config.yaml
num_hidden_layers: 15
head_dim: 64
hidden_act: "tanh_gelu"
positions: "learned+rope"
qk_norm: false
init_std_up: 0.0227
lr_mult_o: 4.0
beta1: 0.95
max_grad_norm: 1.0
decay_shape: "linear"
batch_tokens: [65536, 131072, 196608]
max_seq_len: 1024
Each number is 128 + 32 x the weight over its row's rms, rounded and kept within 0 to 255. Layers, rows and columns count from 0. The size above them is the row's rms in percent of the matrix's.

# layer 10 MLP up, 1280x320, rms 0.15, rows 867-909, columns 160-239
size [ 88  97 100 102 101 106 100  99  91 109  96  96 102 100 110 104  98  98 101 100  99 100 110  97 108  96 101  98 103  95 100  95 101  94 107 109 102  94  99 105  97  99 109]
[[122  68 176 124 147 121  89 159  95 132 107 174 164 145  94 118 141 131 143 121 103 125 120 112  74  88 138 130 116 142 109 186 108 111 106  93  91 216 166 113 147 112  69 178 132 111 153 148 152 156 140  68  79 105  91 103 140 183 105 117 109 129 120 103  96 122  93 133 151 131 157 160 125 124 222 109 153 124 110 179]
 [140 215  89 118 133 122 133  89 114 147 150 137 185 143 192 129 100  99 124 137 126 126  82 166 105 131 106 173 134 179 106  88 153 147  51 124  94 100  74 116  58 110 128 124 151  42 118 142 146 116  74 126  99 139 138 109 173 107 120 152 111  83 123 153 132 151 149 116 148 197 148 155 131 115 130  62 113 162 139 159]
 [127 175 106  57 135 132 129 157 136 114 132  97 207 163  97 113 111 120 157 102 110 160 125 164 106 134  75 122 130 130 109 135 163 128 125 155  69 152 142 157 227 158 104 164  86 184  65 117 104 111 206 168 144 128 119 116  97  83 124 147 136 172 143 115 106  76 120 143 117 156 152 133 140 124 118 128 124 140  91 129]
 [137 194  67 169 127  91 116  92  58 104 116 160 139 139  96  84 143 138  96 149 123 166 103 123 138  94 114 120  72  99 204  85 111 190 107 106  61 120 153 137 116 174 159 107 180 123 196 129 145  99 130 168 118 124 119  83  74 105 165 116 150 149 132 129 175 109 147 161 169 122 167 134 171 180 179 136  65  91 120 115]
 [113 151 103 165 110 115 158 162 132 175  91 160 117 104 107 132  88 131 223 131 110 123 117 146 184  98 114  88 161  77 158 153 107 199 170 162 135 138 113 108 154 159  67 121 159 130 140 106 145 158 122 139 168 122 166 149 149 136 135 108 153 107 117 128 117 127 156 115 143 160 110  98 101  13  78 128 121  98 143  58]
 [ 94  89 183 117 141 137 181 130 152  84 150  65 143 112 132  81 123 123 146 224 150 113  85 148 154 162  94 160 157  60 109 154 184 132 105 102 113 135 138 124 131  70 116 103 169 164 194 153 134 124 155 171 122 165  99 121 127 127 133 144 174  81 124 119 174 128 128 102 143 161  84 156 143  80 138 135 174 178 158 112]
 [105 137 118 165  98 101 123 157 144  98 108 130 111 198 142 180 116  70 158 116 102  85 106 126 168 138  97 130 127  86 142 129 132 135 146  93 117 138 122 110 101 151  76 132  68 168 135 106 122 168  93 127 131 111  90 155 157 138 164 154 134 197 173 169 115 124 137  92 119 143 157  92 174 130 195 121 166 139 105 174]
 [161 141 145  82 134 119 142 104 100 152 124 100 113 142 125 122 130  78 143 144 111 121 169 106 103  70 154 172 175 142 189 100 109 154 138 130 133 134 190 124 106 125  85 115 186 176 138 209 115  94 143 153  85 138 146 134  67 148  67 142 146 129 119 191  76 141 145 164 139 135 119 131 144 111 113 138 197 160 140 119]
 [139 126 137  86 114  94  77 140 149 108 102 147 161 146 122 109 105 171 137  89 138 104  83 156 121 162 142 146 139 164 199 133 106 152  88  67  62 129 109 113 113 157  96 136 143  70  67 153 142 104 130 118 121 159 108 105 183 116 193 134  94 147 149 112 182  98 110 123 132 105 159 138 140 131 122 161 156 190 143 170]
 [130 154 145 108 119 129  90 157 131  83  64 115 103  74 138 112 141 130 140 163 112 116  33 153 139 104 156 136  77 117 195 163 125 174 127 163 172 138 187  93 106 166 133 117 164 112 150  65 124 124 104 225 174 127 149 121 167 144  87  95  70 155 119 101 171 114 141 116 128 115 110  78 120  79 138  96 133  62 132 119]
 [137 165 175 123 169 144 134 102  94 126 113 146 105 122 125 107 120  84 133 100  91 111 121  64 103 189 139 170  93  98 175 127 133 120 114  80  76 105 119 175 195 109  80 113 123 158 179  30 132 118  65 141  71 110 129 155  72  97 134 134 163 150 181 126  71 109 114 139 128 119 113  86 138 128 116 196 169 109 211 119]
 [143  85 186  83  86 123 120 120  87 139 182  94 105  80 166 191  90 157 118 108 158 141 165 161 151 156  62 154  79 141  96  95 131  77 123  73 145 119 127 134 111 121 138 148  85 185 158 170  87 117 127 132 129 118 131  87 113 186 158 100 174  97  59 139  89 122 166 141 143 122 109  93 172 174 110 134  95 110 156  64]
 [133  95 145 147  89 114 119 152 134 124 107  68 170 187 185 143  97 119 113 123 125  92 143 151 145  86 112 133 152 126 110 146 105 177  91 107 110 121 140 133 169  99 118 115 128  80  84 120 176 131 126 165 124 116 142  97  69 127 114 123 145 168 143 120 104 150 111  92 118 142  68 140  94 152 130 145 186 156  86 117]
 [ 94 163 154  90  99 131 137 137 206  64 112 171 112 165 121 135 152 112 107 159 132 181 151 133 181 125 140 143  64  92 121 133 145 124 140 137 109 143 173 141 133 138 196  73 122 147 160 113 128 189 101 157 115 123 187 142 128 125 140 121 130 115  52 177 170  97  93 149 113 132 153 132 126 103 138 164  71 133 149 140]
 [109 112 144 101 124  79 182 141  67 171 114  89 133 101 148 109 133 137 121 179  99 107 138 159 160 173 158  89 131 171 163 123 139 113  98 165 145  90 117 165 156 110 135 138 112  89  40 136 119 154 164 146 134  98 218 157 158 144 115 205 134 134 162  98 104 125 149  90 130 102 126 120 149 112 102 120 135  93 157 114]
 [102 228 157  65 129 170 116 114  82  97 176 141 100  76 123 154 154 170 116  98 121 191 133 174 109 133 132  96 183 223  63 135 171 103 111 134 125 135 170 150 109 138 126 116 170 114 174 134  97  49 134 100 184 255 119  89 114  56 140 112 132 148  38 197 104 114 101 130 118 139 172  81 140 133 125 122  92 182 126  96]
 [ 87 118 112 172 149  91  98 138 163 201  96 132 147 111 136 126 135 152 135 123 121 130  87 128 130 128  98 151 141  95 161 166 149 120 173 128  92 133 116 125  85 191  34 138  56 110 164 119 141  62  81 120 101  85  64 164  77  60  65  67 195  71  96 134 168 133 146 142 161 111 161 135 150 122  94 138 119 138 105 166]
 [127  94 113  96  96 106 126 132 148 138 116  96 137 162 104 131 120 114 122 142 161 206 157 122 111  99  28  96 140 137 136 102  55  90 197 126 136  99 108 109 114 105 124 113 128  97 104 188 111 106  90  98  93  97 114 146  69 177 135 168  92 156 174 103  62 167 138 103 145 127 141 162 132 124  99 174 216 118 117 138]
 [134 152 181 151 147 122 185 176  97  96 140 118  99 144  92 135 133 110 146 130 155 104 124 122 156 108 191 105 116 116 188 184 144 121  84 113 138 153 111 116 118 137 136 133 111 112  82 139 124 166 247 112 127  99 120 145 150 118 132  76 121 137  93 172 105 144 214 116  87 123 101 143 143 112 129 151 141 122 164 100]
 [161 123 115 114 159 118 145 137 195  98 165 203 116  85 116  94 181 106 106 148 128 106 115 111 141 148 130 177 115 157 160 131 105 123  65 142 113  87 160 108 124  65 153  81 134 185 159 125 186 117 124 137 176 147 161 105 181 143 179 129 152 166 120  95 143  96 141  66 100 163 129 102  67 137 138 111 150 129 124 190]
 [134 195 128 129 123 113  82 140 160 105 104 135  89 158 162 104 103 169 154 146 148 196 116 136 103  78 117 145 155 157 101 136 126 117 131 167 110 129 199  91 121  75 140 117 169 108 174 163  97  88 184 162  60 157 115 169  99 152 137 121  92 175 138  73  60 162 151  56 124 158 129 127 140 190  91  93 141 134  94 129]
 [160 128 114 142 127 171 170 157 144 143 107  92 105 122  96 134 135  95 136  84 132 135 137 102 233 149 116 136 188 117 146 144  88  85 128 182  73 141  83 162 178 121 145 154 119 113 103 176 109 154 105 140 130 147 164  88 104 232 110 131 129 105 173  95 141 104 131 137 101 164 174 127 164 150 101 171 147 177 117 149]
 [146 190 107 132 154 138 134 143 128 156 113 123 161  82 122 166 112 135 105  29 165 118 149  58 131 125 116 118 103 163 124 117 160  77 156 158 125 133 119 109  83 121 106 144  79 103 109 158 102 108 117 146 113 109 144 192 150 148  67 146 107 150 133 124 157 128 125 102 151 121 147 108 192 152 169 160 146 111  72 174]
 [153 168 219 154 169 122 111 138 140 150 159 176 165  83 129 118 110  88 119 133 122 177 112 153 162 131  94  86 139  96  92 137  93 134 164 161 122 141 138 125  69 104 174 128 129 110 112 142 124 108 153 108 177 132 122 113 119 113 121 123 141 144 215 151  91 150 152 121  78  90 101 118 142  61 134 164 166 108 171 116]
 [ 71 147 125 153 134  82 147 117 113 128  77 145 145 110 150 129 175 181 120 166 155 154 126 179  96 101 104 121 141 145 150 126  59 132 133 104 115 164  85  90  76 160 165 107 148 167 135 157 128 122 124  81 131 139 149 201  71  61 174  52 110 182 148 129 105 125 119 110 142  77 179 114 108 114  83 165 158 153  56 188]
 [ 92 130 158 163 107 113 128 103 160 193 158 201 156 138 171 158 152 119 159 155 157 113 192 159 128 174 171 110  87 185 122 142 152 115 127 148  90 109 136 173 140 138 115 124  71 114 103  87 159 113 134 213 116 127 138 186  68 142  94 145 119  75  93 120 102 141  99 120 156 101 143 117 150 169 109  55 139  86  95  78]
 [ 95  99 144 130  87  82  99 118 124 154 153 142 107 110 171 149 142 132 112 147 103  68  65 121 173 122 110 117 187 146  76 101 154 110  70 163  93 129 117 129 111  98  72  97 176 164 172 162 111 179 122 127 102 100 165 141 142 155 111 125 138 196 148 121  92 123 117 155 172 112 103 146 144  72 152 160 154 136  79 135]
 [146 160 174 110 137 100 124 175 144 145 141 131  71 217 102 116  83 131 151 183 106 112 154 140 166  92 145 140 125 147 148  62 111 134 200 102 184 141  90 146  76 142 107 139 154 176 112 154 145 115 134 141 108 143 125 144 115 192 136 154 140 104  85  82 163  98 133 158 135 168 139 112 145 111 109 109 106 212 153  98]
 [139 152 121 149 193 195  51 171 101 130 156 115 129 136 145 144 129 183 138 153 129 117 145  17 128 180 130 232 134 160 118 139  31 133 151  77  94 113 116 123 116 168 121 121 148 157 155  80 151 104 106 145 139  82  47 127 127 118 225  98  67 131 145 140 146 112  84  92 124 100 131 113 120 119 127  79 117  82  78  96]
 [168 145 116 152  78 153 115 158  58 171 105 213 125 172  72 137 137 173 104 124 175 168 147 136 118 151  80 114 128 166 154 142 118 111 115  98 128 140 101 108 152 118 157 104 120 135 125 119 101 157 146 104  71 134 161 112 102 161 108 156 119  97 127  81 100 174 134 152 171 132 194 115  88 117 133 232 100  98 104 158]
 [112 149 142 119 111 102  99 106 161 122 119 107 128 145 133 150 134  65  55 109 178 106 130  62 141 121  70 127 100 148 145  89 115 114 118 130  58  76 182 138 148 124 126 155 103 154 141 130 138  85 152 202 103 144  95  65 155 143 109 104 122 132 140 177 120 168 160  76 123  65 119 127  88 120 170 125 162 145 157 103]
 [117  80  93 150 103 131 148 142 131 137 126 136 136  76 120 156 135 105  88  62 105 105 117  33  98 106 168 148 136 189 150 116 212 178 187 151  97 130 161 111 147  78 130 173 159 159 142  93 166 110 123 116 148  96 123 131  44 157 132 129 168 142 173 180 165 100 165 115 135  76  21  98 162  88 103 135 131 106 140 119]
 [122 115 170 108 199 102  75 138 153  62 137 151 161 166 160 125 166 170 160  92  99 130  72  76 100 109 180  89 197 140 108 134 138 127  86 109  97 126 206 110 131 163 124 143 142 107 121  55 179 109 180 123 103 133 143 155 117 131 133 174 111 149 155 104 102 146 154 146 160  81  59 139 125 160 166 113 116 130 136 132]
 [105 150 135 116 136 126 124 173 105 166 202 163  95 142  90  97  88  85  94  96  81 150 123 111 117 119 161 157 108 157  85 104 173 102 119  79 128 122  97 142 107 187 105 172  89 108 166  98 112 164 136 121  97 125 104 127 129  68 153 135 103 124 124 113 111 125 159 145 198 168 154 131 166 135  72 120 166 105 112 141]
 [112 119 113  88 136  95 134  97 193 153 122 150 181 144 104 131 111  85 110 125 104  98 201 120 122 130  73 119 123 143 122 146 114 123 126 152  87 103 216 153 146 115 116 136 116  78 129 114 133 116 174 157 166 130 165 137 197 102 206 111  61 119 140 175 183 133 158 105 161 161  95  71 158 155 143 133 115 153 126 137]
 [134 152 160 145 185 126 168  96 120 119 131 120 107 105 147  66 159 138 136 107  92 119  77 155 133 103 145 110 173  87  96 111 146 160  69 213 116 117 128 157 155 159 105 165 152 135 136 128 133  94 130 148 102 160 145 115 125 142 137 141  91 179  75 102 177  88 152  70 142  95  88 180 117 167  96  97  99  94 107  67]
 [165 117 143 140 161 131  98 178 224 182 132 104 183  99 154 103 121 104 211 154 153 206 133 125 130 132 124 194 122  61 144 118 118  93 158 135 124  34 106 100 120 111  85  96 129 108 159 113  81 108  69 121 175 116  84 128  77 156  77 151 151 106 106 102 106  68 115  99 132 103 119 138 143 134 129 126 111 135 131 102]
 [132 125  83 152 147 122 141 117 116  95 123 153 101  99 120 144 115 165  89 195 183 135 108 132 111 181 121 146 138 138 203  83 115 107 136 169 125 166 102 142 124  99  71 102 131 138 141 127 102 125 129 114 109 117 157 108 124 125 145 128 125 176 162 110 127 119 158  81 128 111  83 148 165 150 159 133 142 127 136 162]
 [166 150 117 128 162  77  66 139 151  66 125 105 126 127 136  95  87 130 145 108 131 128 105 125 134 134 132 111 138 141  73 119 144 119 169 132 148 111 153 141 112 111 154 122  76 106  75 182 141 147 161 138 160 174 118 129  73 113 103 151 172 117 154 109  63 154 140  57 165 154 145 150  68  99 118 106 162 108 187 119]
 [123 142 140 123 188 124  94 141 118 137 111 152  69 155 137  92 119  92 109 118 202 161 147 172 154 128 141 147 136 128 125 144 128 101 134 144 117 129 128 124 155 167 116 162 189 105 153 108 109 124 167 182  64 124 167 134 117 132 148 115 103 100 130 118  79 136  92 136 167 132 162 107 113 101  67 104  93  62 142 132]
 [171 128 116 156 107 119  90 147 166 104 113 143 153 164 140  37 123 157 151  80  47 134 153 143 203 130 121  64 192  91  54 135  87 147 178 174  95 139 211  93  87 156 107 154 155  90 146 116 122 117  97  72 131 118 193 121 117 133 125 119 150  68 114 115 113 124  74 129 157 125 142 129 131 120 150  80  87 131 148 140]
 [129 173 140 125 132 148 103  87 156 109  68 128 139  90 137 122 123 126 113 183 125 105 158 133  97  88 125 121 141 147 115 163 167 144 125 178 109 114 186  96 143 132 102 130 145 147 128 127 202 121  81 114 158 220  89 111 133 108 117 173 165 130  76 132 141 125  42  70  89 143  67  74 120 135  89 163 153 136  77 141]
 [126  97 117 164 207 121  93 160 135  76 115  75 169 153  77 134 151 132 139 103 150 246  98 117 114 120 161 163  98 114 128 133 118 135 158 118 140  84 120  94 136 115  79  91  80 110 145 114  75 101  93 139 139 111 165 134 106 127 102 129 157 120 120 149 127  65 129 115 173 150 129 159 117 205  86  88 149 190 143  91]]
# layer 10 MLP down (transposed), 1280x320, rms 0.0836, rows 867-908, columns 160-239
size [ 92  96  92  99 101 111  94 103  95 110  83 100 107 101 106  87  97  96 103  94  99  96 106  96 121 103  96 101  98  93  96  81 102  92 110 107 111  92  99 113  94 103]
[[168 156 103 105 137 166 103  74  93 105 161 102 112 145  71 132  41  97  95 145 118 157 128 143 159 116 142 144 111 108 150 106 138 103 152 122 169 121  81 170 117 134 174  75 124 167 134 131 118  85  81 150 173 154 128 142 137  83 143 157 112 137 103 167 126 166 109  96 170 126  63 105 158  98  88 122 118  89 112 174]
 [ 99  43 163 142 119  91 106 132 132 153  81 175  69  97 137  84 156 121 128 118 127 114 180 123 145 139 182 102  98  80 152 123  99 149 119 118 122 128 179 160 190 151 111 108  86 156 126 134  98 124 175 208 183 161 133  99 135 120 105  79 117 163 179 122 141 121 132 103 135 132 124  95 102 143 160 189 106  90 151 115]
 [113  91  81 149 127 199  90 155 125 153 169 121 106 160 115 162  54 115 158  81 164 125 128  61 154 142 137  69 159 115 108 134 168 126 163 165 160 121  94 148  61 132 111 111 130 159 181 115  60 148  96 100 117 108 129 130 141 157 174 108 100 147 142  95 149 166 137 144 135 118  64 121 174 143 145 108 112 111 113 128]
 [163 116 174  89 171 103 187 151 146 138 207  97 152 116 102 157  80 113 197 168 174  86 179 137 171 121 198 165 160  65 132 116 133 114 111 107 123 105  74 106 154 161 104 124 141 102 157 156 154 130  81 101  95  95  90  99 186 160 128 131 179 144 147  98 105 126  86 100  47 137  79  86 121 173 146 140 133 145 115 113]
 [123  86 141 130 130 131 115 100 120  70 137 124 104 162 170 191 115 111 105 140 138  63 130 184 133 132 113 162 171  96 131 145 172 128 173  74  89  97 137 165 157  82 133 133 170 151  97 126 132 121 136 195  75 151 112 133  96 157 132 159 110 113 112 122 120  82 136  79 142 126 102 145 114 114 125 134 136 197 144 163]
 [106 111  72 130  99 105  83  76  54  97 157 132 102 137  96 128 179 160 158  64 127 108 157 117 115 124  62 131 153  91  96 111 158 179 120 150 124 103 132 171 120 140 129 139  97 134  74  79 154 207 172  72 111 107  93 158 107 161 128 166 142 164 117 163 117 105 188 195 117 124 221 106 113 148 136 103 103 128 142 149]
 [179 184 169  94 177 137 181  90 167 102 184 145 113  79  91  72 142 129  20  61 167 163 114 145 125 141 155 174 123 160  67 104 177 157 155  83  89 110 104 116  90  95 193 186 154 135  91 101 107  86  88 177 147 165 154 137 116 120 122  52 164  62  98  79 146 129 147 108 127 162  94 115 101 110  83 109 154  57 121 156]
 [117  66 132 101 157 113 179 142 155 156 129 160 135 133  92 150 152 186  88 123 152  91 164 199 157 154 133  66 128 149  99 102 110 100 117 156 130 114 134 120 119  87 133 129 142 113  97 161 191  92  96  95  99 146 162 143 127 102 105 117 105 132 178 164 110 101 215 215 125 126  59 152 104 114 109 135 167 144 193 139]
 [134 126 218 148 159 215 117 191  93 144 132 111 217 101  94 179 162 168 141 128 105 155 149 152 111 104 134 114 113 153 112 125 170 132 178 145 162  83 142 219 129 102  71 103 144 120 175 121  72 160 100 187 188  89  92 122 152 148  40 123 188 127 146 100 117 148 111 139 112 157 130 158 110 136 164 142 111  64 137  86]
 [147 189 114 113 133 173 118 165 147  81  86 112 122  77  89  56 113 179 117  77 105 179 160 142 147 130  98 155 175 179 116 131  92 112 108 102 130 130  83 131 109 130 132 115 162 131  69 153 143 136 173 134 122  77 152 123 137 116 172 142  63 114 165 128  84  81 135 144 155 115 151 123 129 100 125 107 120 113 163 116]
 [125  92 149 134  98 109 168 120 128  88 131 171 129 133 147  43 154 150 170 156 153  91 163 103 150  31 178 137 155 147  72 100 190 156 178 128  96 177 138 195  89 133 172 114  82 157  91 118 119 163 138  90  93 121 149 112 124 101 131 142 148  96 127 144 123 150 129 155 125 177 146 149 107 155 140 106 102 175  73 202]
 [129 165  86 165 147 135  89 102 165  90 170 111 198 180  89 117  78 133  83 183 162 138 138  86  89 141 166 109 166 111 166 157  79 147 154 174 102  92  61 198 156 113  91  79 199 135  89 104 140 160  89 113 109 148  86 145 163  54 152 151 117 150 150 108 112 137 122 135 158  70  85 141 141  82 115  77 111 183 139 177]
 [100 150 125 177  94 118  94 109 111 113 136  75 139 177 111  50 118 144  99 178 143 114 155 146 135 182 123 157  86 115 155 111 127  83 138 100 191 139 104 107 191 161 132 150 130 180 131  41 162  97 109 136 116 151 140  78 151  29 129 137  98 191 138 101 117 162 119 124 128  57 144 118 196 178 122 172  63 106 150 140]
 [103 111 105 121 131 127 158 156  94 128  75 120 123 137 192 172  70 120  95 151 127  53 122 106 136 152 133 139 147  90 126  91 136 166 132 138 162 136 177 150  85 142 168 150 102 134 184  95  73  84 173  45 170  94  91  89 192 164  83 156 153 128 176 126 110 108 181 150 156 172 127 141 118 137 124 102 193 188  89 138]
 [134  70 163 117 106  89 137  93 171 108 149  79  95 173 135 135 173 112 100 151 137 133 160 123 119 102 133 123 147 129  86 106  70 127 136 103 115 145  69  97  81 142  98  89 171  84 138 108  95  93 169  61 132 111 156 161 131 146 132  62 162 170  73 200 114 133 131  94 106 161 114 135 136 131 121 171 102 101 153 121]
 [ 85 108 125 149 109 100 170 137 131 154 134 120 151 110 117 117 162 113  76 147 128  91 129 126  79 108 105  96  99  87 173 114 145 107 139  93  97 122 160 112 118 169 153 137  68 142 117 187 144 137 179  97 135 127 137 112 126  77  72 130 169  78 212 155 153 152 182 124 186 108 163 162 137 189  84 108 138 127 126 113]
 [140 150 100 104  98 122 143 111 119 100  96 152  82 119 132  80  98 141 165 152 181 172 143 114 116 137 165 140  91 152 124 106 144 181 141 128 124 143 100 169 134 107 185 144 216 141  88 162 186 174 145 114 138  87 184 121 118 150 205 160 109 165  70 104 144 123 122  90  86 179  91 169 138 194  97 122 133  99 111  78]
 [177 119 180 165 174 182 149 149 150 114 152 128 143 137 159 109 158 157 120 171  88  80 116 123 139  81 205 143 107 138 137 140 176 188 114  77 146 122 157 120 162 109 120  85 120 187 138 116 131 187  83 200 138 127 169 119 129 102 149 125 125  91 118 138 111 124 126 126 116 133  84  86 144 141 145  87  85 129 165 117]
 [118 132 118 115 165 133 131 146 146 118 127 112  98  76 107 175 100 103 159 135 105 162  97 126 156 108  91 152 156 133 121 122  81 146 181 155  97  96 156 212 141 123 164 125  84 132 131  83 156 106  96 128 149 169 151 159  89 120 168 154 156 152 136 110 125  97 118  61 130 133 147 159 137 178 115  93  99 119 124 160]
 [ 77  94 124 116 143 124  86 140 134 141 163  53 116 105 188 174  84 210 141 152 111 146 173 191 183  67 122 120 122  99  79 112 146 161 151 121  84 125 116 204 123 120 173 117 116  84 111 131 153 221  33 186 174 119 119  95 126 147 107 122 134  61 146 126 157 159 122 143  72  99 129 177 176  87  65 151 132 165  81  70]
 [136 101 123 119  88 157 167 122 125 131 118  81 208  87 123 134 140  97 111 102 142 119 178  88 127 154 117 173 103 133 158 116 132  98 116  90 126 130 101  81 110 119 192 137  58 147 101 149 185 159 113 114 144  84 167 120  82 103 118 100 145  99 176 138 136 101 153 128 171  75 146 146 121  94 158  92 167 161 188 142]
 [ 96  85  96 173 137 110 141 145 171 118  87 100 104 109 138 108 130  95 110 115  88 122  83 156 104  84 195 131 105 144 117 148 139 135  98 113 142 134 104 181 131 130  77 147 107 140 130 107 108 127  78 142 140 153  95 107 117 116 122 109 118 100 133 140 120 178 102 111 167 147  88  87 142 119 141 124 136 138 119 147]
 [100 124 155 108 141 122 121 162 114 122 184 171 108 146 112 114 201 101  69 118 189 109 109 130 137  76 169 121 131 169 135  96 115 123 118 115 148  94  69  93 171 104 120  97 132 103 135 174  90 137 128 134  93   0 163 120 176 143 119 137 138 169 150  89 147  78 165 215 129 142 148 133 144 141 136 127 172  83 153 121]
 [137 118 140 159  95 132 116 166 119 111 115 152 139 158 165 134 133 138 165 186 160  94 161 133 182 136 102 189 110 132 104 125 153 146 120 149 150 110  83 112 110 160 158  95  83  95 163  70 106  98 127 100  78 156 122  64 113  93  46 102 122  94  90 126 182 107 150 116 148 141 139 122 133 168 129 143 150 168 118 132]
 [137 123 140 118 121 164 164 140 129  98  75  98 155 133  73 132 145  92 156 131  78 108  99 116 111  61 199 161 126 141  91 138  67 142 158  94 128 109 121  80 171 106 113 174  75 122  66 102 158 134  68  88  88 172 101 157 129 224 170 107  92 200 134 117 143 156  68 160 178 107  83 203 137 124 116 151  86 100 131 167]
 [151 137 118 111 107 142 130 149  50 132  87  92  93 175 117 166  81  80 135 154 143 154  90  91 119 146 103 121 146  96 147 100 106 143 129 155 155 165 138  86 140 147 121 132 119 103 135 167 167 127  94  88 189 177 146  98 180 117 160 112 141 170 157  97 143  75 166 103 112 160  73 123 158 106 140 136 151 161 134 141]
 [133 131 133 169 106 115 109 123  92 150 112 132 143 185 151 143 109 154 175 140 158 132 143  98 113 131 127 169 136 168 165 131  93 123 149 115 111  75 114 167 173 153 127  92 163 149  94 127 124 144  54 132 120 154 130 108 101 191 216 189 172 102 140 102 130 129 107 135 133 144 168 181  73 155 179  68 151  99 208 120]
 [123 115 172 154 169  90 107 176 176 133 129 119 168 112 195 112 113  95 136 110 111 177  35 170 132 131 107  99 120 151 186 115  77 171 143 144 137 137 152 187 155 107 155 172 113 175 117 119 171 154 161  98 161 128 154  90  79  69 127 121 114 179 133  79  70 111 132 118 112 123 111  84  82 107 122 147 131 140 162  96]
 [101  89  91  84  73  60 163 165 183 173  93 129 117 109 132 102 111 203 164 117 129 129  98 139  89 152  76  90  84 180 129 135 133 107  95 135 155  67 112 172 120 139 122  84 133 130  75 123 109 121 163 121 159 164 172 101 102  94 149 148 174 147  78  89  73 112 122 160 158 112 120 127  86 155 155 135 137  92 135 175]
 [ 35 144 158 140 119 126  99 157  97 112 149  93 130 171 168 123 140 106 123 116 147  89 134 138 168 134 106 152 118 108 102 134 120  98  72 127 158 176 170 229 151  81  82 141 116 129 139 151 141 139  81 167 185 145  76 140 148  80 121 185 112 201 142 142 138 142 136 127 118 106 124 149 143 221 110 137 137 155  86  77]
 [114 166 113 125 137 133 144 162  78  64 132 185 102 131 180 119 144 132 158 120 148 109 169 141 120 103 135 185 146  56  52 151 117 138 121 138 169 169  98 193 114 147  40 120 124 132  66  98 144 115 190 140 127 111 149 103 138  71 118 137  75 142  99  93 194 124 149  94 138 138 159  99 132 138 119 168  98 124 149 143]
 [184 168 137  81 129 103  92  24 132  77 112 118 106 157 100  79 142 122 143 148 119 140 149 119 103 112 111 104 118 126 112 184 136 125 121 110 158 110 124 211 101 114 152 169 134 115 124 115  81 185 104 132 184 133 113 139 144  86  86  73 166 109 182  34 102 111 169 103 180 119 134 213 140  95 104 130 187 172 144 166]
 [ 84  82 128 106  84 203 113 154 130 158 119 153 141 120 145 186 164 112 159 124 141 170 101 116 120 126 134 160 120 150  95  85 161 121 172 106 149 110 163 102 135 135 199 130 124 140  96  91 158 119  97 142 118 157 162 119 136 130 132 157 101 148 154 109 139 144 153 100 144 150 115 157 141 104 172  95 151 129 118 124]
 [130 111  97 146 113 166 146 154 162 110 101 103 137 120 134 130  92 135  72 143 129 113 101 158 158  88  80 198 156 165 128 154 122 128 135 144 132 129 180 119 164 153 106  78  52 116  96 144 209 111  91 106 158 106 117 108  89 188 150 131 126 138 146 127 128 105 138 117 113  83 150  96 103 187 183 115 171 147 124 158]
 [161 114 180 163 113 112 106 141 184  97 102 122 102 117 135  94  87 144  89 108 108 162 116 153  70  65 146 154  82 144 131 137 124 128 117  85 119 188 108 151 154 116 137 166 109 131 146 143 146 138 132 154 156 115 141 172 188 144 142 146 124 144 141  91 130 133 151 125 144 127 103 211 176  71 109 101 174 164  87 176]
 [ 47 118 115 105 122  89  70 149 107 149 107 125 126 144 161 111 114 140 107 117 111 154 120  90 113 212  91 132 142 122 129 118 149 114 209 145 133 156 140 207  75 130 146  94 167 182  88 116 140 123 105 107 110 109 149 127 162 148 110 114  82 154 166 100 166 136 151 152 116 124 158 122 152 109 110 151 171 192 135 153]
 [115 103 157 164 124 167  82 100 164 140  97 150  97 122  94 124 116 143 149 141 110 109 152 152 133 118 130  77 214 142 144 123 160 107  81  75 160 140 134 123 126 112  95 175 135 126 153 153 158 161 108 106 120 112 122 146 127 135 130 123  82 186 123 203 164 136 110 136 150 135 130 118 141 118 136 186  76 140  80 165]
 [ 80 146 171  83 163 125  93 158 117 160 117 120  80 120 114 152 108 129 150  94 121 144  93 142 119 102  74  90 163 133 124 123 128 152 119 137 140 129 114 239 155  73 158 148  94 134 154  80  93 118 181 119 176 119  96 134 133 108 119 127 100 181 148 141 129 109 151 164 136 128 149  76 139 104 119 113  97 156 139 102]
 [110 152 106 125 112 127 160 153 100 154 179 126 135 158 150 146  79 163 119  98 147 103  97 144 115 111 158 168 165 137 158  97 158 144 137 141  79  92 166 150  97 137  94  81 180 173 123 112 107 199 128 122 185 146 114 136 157 114 124 132 133  86  83 113 164 107  68 197 123  96  99  36 108 118 178 105 145 174  43 148]
 [165 101  84 164 148 130  61 131 113  95  94 122  82 147 157 184 175  98 169  88 104 137 103 104 165 180 147  89 120  90  89 100  98 138 133 103 186 143 217 128 163 142 166 181 164  91 145 129 126 132  61 154 113 160 143 125 122 148 100 110 140  62 115 117 120 177 118  58 151 142 132 168 154 139 163 124 155 113 113  83]
 [101 108 195 245 108 115 131  57 150 138 182  67 167 108  59  99 116 140 110 144 144 161 156 137 121  63 123 171 143 120 129 148 134  78 125  61  96 189  94  69 125 110 168 158  84 152 137 126 159  91 168 134 113 169 165 141 126 109 149 145 147 118 185 115  97  98 162  88 158  86  43 126 138 136  64  83  96 139  68 150]
 [115  91 204 144 153 115 136 174 138 165 157  97 157 110 187 159 117 158 102 153 116 114  98 116 112  44  97 124 132 140 133 130  83  75 190 107 131 217  90 171 132 128  75  84 149 137 106 119 151 145 171 166 117 140 135 112 197 148 102 132 112  78 168 125  97 161 181 187 105 135 156 122 133  76 101 118 116 118 147  67]]